Weights of a small transformer language model.
Architecture: learned positions, tied embeddings.
Training: a variant of SOAP for these matrices, 2983 steps.
Each number is 200 + 30 x the weight over its row's rms, rounded and kept within 0 to 999. Layers, rows and columns count from 0. The size before them is the row's rms in percent of the matrix's.

# layer 5 MLP down (transposed), 512x128, rms 0.0592, rows 101-113, columns 0-127
102,197,187,215,144,190,222,152,235,209,195,223,209,191,192,163,221,262,213,244,169,205,189,175,170,156,209,229,172,205,179,200,185,176,198,169,159,216,220,155,132,191,218,189,198,228,233,257,189,217,169,157,217,285,120,261,197,176,174,182,193,213,172,212,194,218,205,165,180,188,188,288,235,153,220,221,190,204,243,221,175,151,182,201,214,144,215,176,208,176,168,180,247,215,224,223,177,198,207,165,178,216,207,221,201,172,190,196,141,179,229,221,195,172,192,195,193,215,248,226,241,214,193,214,234,266,213,180,176
085,259,174,187,191,138,215,186,219,235,229,191,230,191,198,193,204,204,162,162,234,208,271,174,231,242,192,167,207,208,209,225,187,185,279,239,241,199,222,196,190,134,200,137,229,223,175,229,251,183,189,222,190,193,173,224,248,243,208,218,209,189,197,191,197,154,147,204,261,204,250,189,208,207,274,183,201,201,226,201,208,174,197,207,209,204,199,234,183,240,236,203,200,279,212,215,244,228,194,238,220,204,185,202,196,162,196,203,220,197,160,178,197,245,249,235,148,209,200,185,198,218,223,218,173,200,188,257,133
106,208,243,209,159,175,138,193,209,221,242,159,194,180,227,165,201,200,170,201,239,212,175,196,198,185,235,190,208,179,158,201,214,200,197,202,233,162,215,218,238,214,189,200,206,182,210,130,140,123,188,211,274,208,204,169,150,224,199,186,276,181,211,201,230,187,159,207,182,226,169,184,205,231,218,181,172,208,160,153,163,214,190,170,228,234,220,217,196,245,220,234,186,202,209,169,204,224,176,204,219,181,193,210,190,197,193,172,278,216,200,188,167,225,217,247,219,165,156,189,165,208,139,225,162,132,130,247,200
086,222,194,186,219,200,200,188,198,254,185,204,185,239,209,204,180,188,175,189,272,167,157,206,205,242,210,149,254,158,188,205,195,191,222,181,276,197,218,198,215,144,246,136,193,178,211,249,179,191,253,242,178,148,189,234,175,207,197,180,197,201,154,235,140,171,176,217,193,193,222,241,193,168,223,219,231,176,214,241,235,220,240,168,176,182,203,181,228,178,174,167,141,238,187,230,194,139,180,179,162,203,201,167,166,184,188,197,198,239,211,202,241,204,192,221,237,218,200,256,260,168,254,185,173,190,183,152,185
098,184,214,222,243,224,167,201,156,205,119,197,194,180,179,182,235,185,252,171,189,202,192,183,223,234,248,153,164,235,242,235,178,189,172,174,180,187,194,224,174,205,166,167,185,223,236,138,217,178,203,179,236,245,138,225,193,204,217,183,169,161,205,192,192,229,117,200,180,172,190,171,209,207,132,187,233,168,160,259,148,219,157,171,205,173,183,177,163,185,158,209,213,188,194,201,164,188,204,168,258,200,229,202,189,238,197,216,241,206,208,194,217,220,153,238,184,198,243,226,206,191,163,205,202,178,266,219,249
095,178,224,188,148,168,196,190,220,205,204,207,280,218,219,187,220,266,229,218,217,251,149,302,142,216,226,219,196,194,207,203,170,172,154,243,215,144,227,164,221,254,199,211,175,166,183,239,176,230,179,237,212,224,198,231,212,233,222,172,270,198,200,185,280,186,160,191,236,219,209,210,198,205,207,206,181,192,173,187,179,193,165,228,183,178,176,172,217,184,196,231,186,233,165,218,219,185,229,240,212,204,226,191,147,184,170,170,207,228,211,233,241,180,214,212,202,229,229,235,166,170,245,249,175,208,173,214,185
099,155,185,184,171,169,167,198,212,211,160,183,218,213,224,210,151,131,207,221,208,186,203,214,208,157,171,201,157,232,230,152,146,229,223,209,236,173,184,194,190,189,205,146,222,230,180,233,245,234,233,248,176,198,188,139,231,186,271,185,173,163,186,147,226,134,228,170,204,187,181,198,185,175,176,160,205,197,238,177,191,204,231,167,180,200,205,241,270,193,188,185,165,199,204,219,226,212,181,213,218,203,221,142,151,155,198,222,243,195,157,188,206,184,238,183,191,178,163,205,258,192,165,205,202,168,171,236,268
094,251,204,224,272,183,227,217,177,154,178,147,246,174,196,214,231,204,222,216,221,209,208,187,189,250,225,188,174,169,201,227,195,219,258,221,190,144,178,237,154,169,199,232,191,228,194,206,207,175,213,225,230,153,232,208,206,179,213,250,204,159,154,144,187,201,211,165,209,227,132,237,219,189,184,173,259,196,201,231,194,178,199,151,169,197,197,203,195,199,131,190,215,160,184,199,218,114,175,208,198,189,227,205,223,157,220,224,211,207,181,178,261,186,244,244,152,171,228,235,227,236,243,184,231,231,200,214,186
121,205,170,140,200,207,207,172,218,254,139,230,156,207,180,214,214,219,183,181,208,208,192,183,196,205,198,207,249,224,199,157,232,237,181,220,200,153,221,183,200,201,133,233,196,216,163,217,254,233,241,160,225,178,146,205,220,195,145,202,172,215,159,185,187,205,166,224,177,158,153,204,151,206,215,211,168,242,208,321,166,218,212,190,198,212,134,166,191,220,209,199,197,201,171,187,213,154,218,191,206,252,225,165,231,210,192,185,198,183,160,227,220,190,164,216,202,243,246,178,220,136,169,160,215,183,196,202,212
099,215,221,173,193,180,183,198,176,165,196,202,160,215,228,178,192,240,163,161,197,230,187,202,209,179,166,187,236,163,162,233,155,144,143,157,156,172,182,211,193,235,160,181,175,219,191,168,186,274,240,205,175,154,255,198,187,231,216,224,249,156,248,186,160,205,170,196,222,237,172,238,243,166,194,251,256,146,230,176,167,191,204,150,204,195,163,189,197,180,226,225,137,197,207,181,188,186,192,199,159,161,203,178,244,148,205,226,170,221,159,249,200,180,215,231,167,170,220,240,214,230,199,214,197,220,196,194,162
094,177,172,183,169,193,201,229,200,185,183,135,191,184,206,165,208,217,171,255,202,196,233,221,223,210,190,166,179,215,207,213,162,291,225,124,226,139,198,211,219,178,156,192,232,184,204,208,187,262,186,216,204,221,204,207,163,180,203,182,213,172,198,194,207,177,182,238,215,186,214,245,206,204,196,171,190,172,202,177,203,160,220,231,224,144,211,183,207,209,231,113,237,199,225,205,197,228,189,238,259,229,175,187,209,183,241,205,216,215,150,154,208,182,234,224,228,207,197,238,285,210,99,174,190,178,218,215,223
083,170,237,224,229,190,208,195,227,145,218,273,223,178,204,226,179,189,191,144,156,230,154,208,259,225,181,206,169,251,214,209,183,223,226,155,200,243,204,274,242,225,233,183,194,197,254,185,255,247,197,184,157,196,179,254,206,186,181,247,245,201,214,234,175,215,198,222,233,203,186,204,220,199,194,156,185,159,180,220,236,263,218,200,232,205,161,207,193,245,164,141,227,239,180,208,198,233,202,202,184,184,249,197,211,142,163,181,171,153,193,164,214,200,209,173,192,195,192,190,172,203,235,187,194,222,249,166,241
090,164,148,168,163,210,217,198,186,167,243,185,174,228,175,200,188,212,206,190,193,183,221,206,183,217,166,215,208,210,215,199,166,233,177,115,177,203,190,223,191,200,195,184,172,180,170,156,227,265,202,219,232,195,219,155,202,225,203,209,196,172,212,200,184,222,186,236,250,186,233,202,172,170,208,180,200,256,179,230,193,272,112,228,178,232,189,211,189,226,255,235,259,225,197,221,221,181,189,182,216,196,119,160,164,156,216,213,231,251,199,204,209,216,239,271,146,207,221,213,214,149,234,211,220,172,249,178,217
# layer 5 MLP up, 512x128, rms 0.0592, rows 102-114, columns 0-127
097,209,229,203,207,208,161,208,205,161,146,197,202,198,212,192,194,160,178,231,219,212,153,169,234,206,225,224,280,220,218,218,182,200,197,217,140,224,180,228,229,255,236,204,167,178,225,173,182,158,225,169,199,192,151,142,198,224,162,241,197,227,230,185,215,209,214,211,217,242,178,188,262,172,239,236,220,193,182,210,179,263,233,197,160,125,206,188,189,212,180,188,129,146,200,175,240,207,193,142,199,178,251,229,173,204,213,259,215,231,229,171,222,146,196,179,176,231,227,195,177,176,234,219,161,222,190,174,222
111,173,217,211,211,236,227,184,137,237,216,207,190,158,244,152,182,203,191,173,140,205,149,178,173,224,165,176,206,224,186,170,216,221,224,190,242,208,191,210,201,195,209,180,199,184,276,179,259,199,242,224,224,176,108,190,180,180,177,206,195,169,101,149,194,167,191,210,182,186,189,209,183,208,179,164,212,210,190,167,232,175,150,233,236,225,227,192,241,227,191,235,209,179,227,245,229,159,240,200,230,165,185,230,234,199,173,176,224,212,226,177,230,186,203,130,202,219,224,197,211,176,198,253,189,256,208,187,219
082,168,239,148,264,207,219,234,245,204,162,212,172,207,215,216,209,218,214,227,170,182,167,236,202,188,247,216,158,170,255,222,189,242,160,175,181,202,161,163,181,215,186,208,163,143,237,189,191,165,226,187,242,228,245,177,158,200,195,203,211,189,163,242,204,217,204,190,239,203,201,190,225,176,186,201,159,134,189,250,212,184,167,194,255,155,231,198,222,248,197,179,161,230,173,233,206,176,206,190,229,201,192,216,235,217,165,202,175,191,197,209,201,270,163,194,211,203,197,208,200,178,115,221,208,216,246,288,237
106,238,221,192,208,192,136,249,219,152,188,211,215,209,197,180,260,199,198,173,233,213,255,162,201,205,140,229,185,208,224,201,204,194,168,232,179,211,179,143,205,255,228,257,191,165,193,149,251,213,189,242,197,265,188,173,197,230,240,228,196,242,190,211,208,241,207,202,152,193,179,231,218,163,203,184,153,229,196,237,179,205,208,211,145,201,204,160,197,215,172,241,158,137,274,188,199,230,205,159,202,144,225,190,190,123,233,192,193,213,202,222,192,190,194,201,186,192,172,249,158,170,232,187,193,202,194,236,180
097,237,204,208,278,241,206,168,172,182,248,237,202,224,217,237,199,156,186,145,159,177,206,196,195,238,235,234,209,153,175,226,208,180,177,199,146,150,147,268,177,211,228,205,257,198,237,207,246,199,240,185,237,213,171,242,180,165,208,190,226,204,179,242,147,239,212,184,205,175,166,170,207,187,193,185,195,207,222,182,145,189,169,218,206,198,188,185,181,191,212,231,209,173,200,242,179,196,159,149,192,170,159,206,193,221,241,240,215,222,199,201,138,230,233,143,179,191,238,160,222,159,203,194,195,217,233,233,255
100,213,119,205,195,183,192,226,247,184,227,172,211,193,168,201,214,220,206,211,237,270,182,208,175,236,233,185,180,295,202,200,202,145,214,259,179,182,153,205,127,237,188,170,209,203,218,207,199,178,216,190,189,194,228,184,170,166,210,213,164,181,162,216,195,216,211,204,222,229,215,198,206,204,226,238,185,197,156,177,217,186,215,215,138,203,163,147,178,228,260,282,202,250,170,204,243,161,182,220,191,199,184,194,161,231,195,208,179,196,251,207,141,235,154,153,198,213,150,195,185,221,222,201,159,220,192,179,202
086,205,214,177,282,190,179,249,169,228,219,182,183,181,179,160,202,268,192,187,206,136,178,209,217,151,225,185,232,193,223,215,189,169,123,229,199,234,164,160,214,177,235,128,213,178,179,164,227,140,187,178,209,187,212,168,249,184,226,215,240,196,174,213,178,175,206,209,211,206,244,202,188,189,219,236,185,161,171,175,193,208,228,158,185,156,206,207,227,245,222,183,212,204,204,227,167,227,234,221,260,200,209,175,191,177,231,186,159,181,180,217,262,239,163,158,173,243,179,248,174,194,139,191,194,157,231,194,210
107,199,228,184,191,204,246,157,197,250,178,192,221,176,199,187,206,212,212,216,195,225,237,182,199,212,296,182,188,245,173,227,242,195,232,236,203,170,136,238,207,194,202,203,207,158,186,200,187,228,210,248,201,192,215,205,174,216,129,231,204,232,175,160,250,153,159,201,169,164,137,211,195,171,169,172,252,185,194,256,188,220,162,182,226,176,170,211,169,230,191,234,188,180,191,202,208,143,176,221,164,251,219,244,195,245,221,173,195,217,189,263,164,194,230,187,215,171,214,194,172,233,250,141,155,188,235,184,196
100,211,140,168,183,247,164,197,221,160,186,225,223,147,224,251,280,183,215,240,185,156,191,205,256,181,186,170,222,216,237,139,232,214,200,202,250,195,216,171,191,167,169,206,208,179,185,186,202,160,213,196,167,191,193,173,224,137,194,176,178,184,174,181,233,238,228,219,235,170,232,224,190,241,241,165,209,184,205,245,215,121,194,221,187,158,211,196,231,158,220,139,257,234,200,267,192,209,222,189,176,208,206,235,202,211,185,173,172,184,221,185,226,164,177,203,191,159,258,219,201,187,235,205,147,189,215,193,177
092,202,198,207,230,197,242,177,206,244,192,174,212,200,180,197,224,210,211,197,173,234,168,190,193,160,212,194,256,203,223,178,274,130,296,187,132,180,245,201,190,184,230,216,178,235,186,224,180,167,186,183,217,166,171,192,234,189,221,179,239,166,241,229,213,266,190,195,174,213,190,170,226,211,197,227,210,222,177,257,238,208,221,228,192,200,179,199,162,141,211,193,174,193,154,215,187,199,280,206,168,174,226,236,237,199,201,198,207,200,249,245,192,168,173,232,192,134,211,218,209,197,264,234,159,196,201,200,158
092,270,206,209,163,182,191,177,170,187,243,179,168,189,230,142,240,139,211,244,244,221,305,174,181,178,153,222,224,227,204,159,199,203,164,228,201,203,220,195,172,192,190,246,258,209,213,198,157,194,217,183,187,214,222,158,143,215,175,164,162,206,212,166,177,221,185,265,193,157,223,227,193,242,223,170,171,198,208,154,212,201,192,201,203,175,197,242,167,149,218,258,211,198,212,231,168,182,200,194,196,191,161,272,194,198,252,216,197,257,189,176,210,169,193,247,186,186,243,223,199,218,204,203,199,215,222,221,199
103,215,193,191,214,208,191,257,222,166,181,199,250,176,223,209,216,223,222,185,217,196,162,209,207,149,263,166,200,242,177,188,247,179,208,244,173,213,152,157,194,247,185,197,260,238,247,207,214,232,214,197,232,229,197,219,173,196,209,186,256,220,240,233,203,226,184,211,151,171,160,207,254,218,195,264,206,240,218,220,171,199,208,185,205,166,199,259,186,145,247,188,208,186,192,272,152,180,244,235,200,262,197,201,229,150,198,199,202,165,163,168,179,204,178,169,210,198,178,227,236,177,193,134,200,162,171,219,213
098,230,152,192,202,195,185,189,223,262,215,176,198,209,240,213,181,209,245,179,197,188,182,178,212,184,218,217,194,154,230,164,188,224,242,198,191,240,169,219,257,139,259,199,188,156,234,189,212,173,194,214,225,219,254,201,170,164,201,261,215,211,258,188,213,176,160,182,177,215,231,201,194,184,242,214,226,188,199,197,235,228,209,209,244,234,148,227,191,228,140,201,144,193,169,199,169,198,180,262,165,232,188,227,184,251,139,171,200,208,172,156,190,208,118,158,169,213,173,259,180,172,159,179,181,201,184,205,190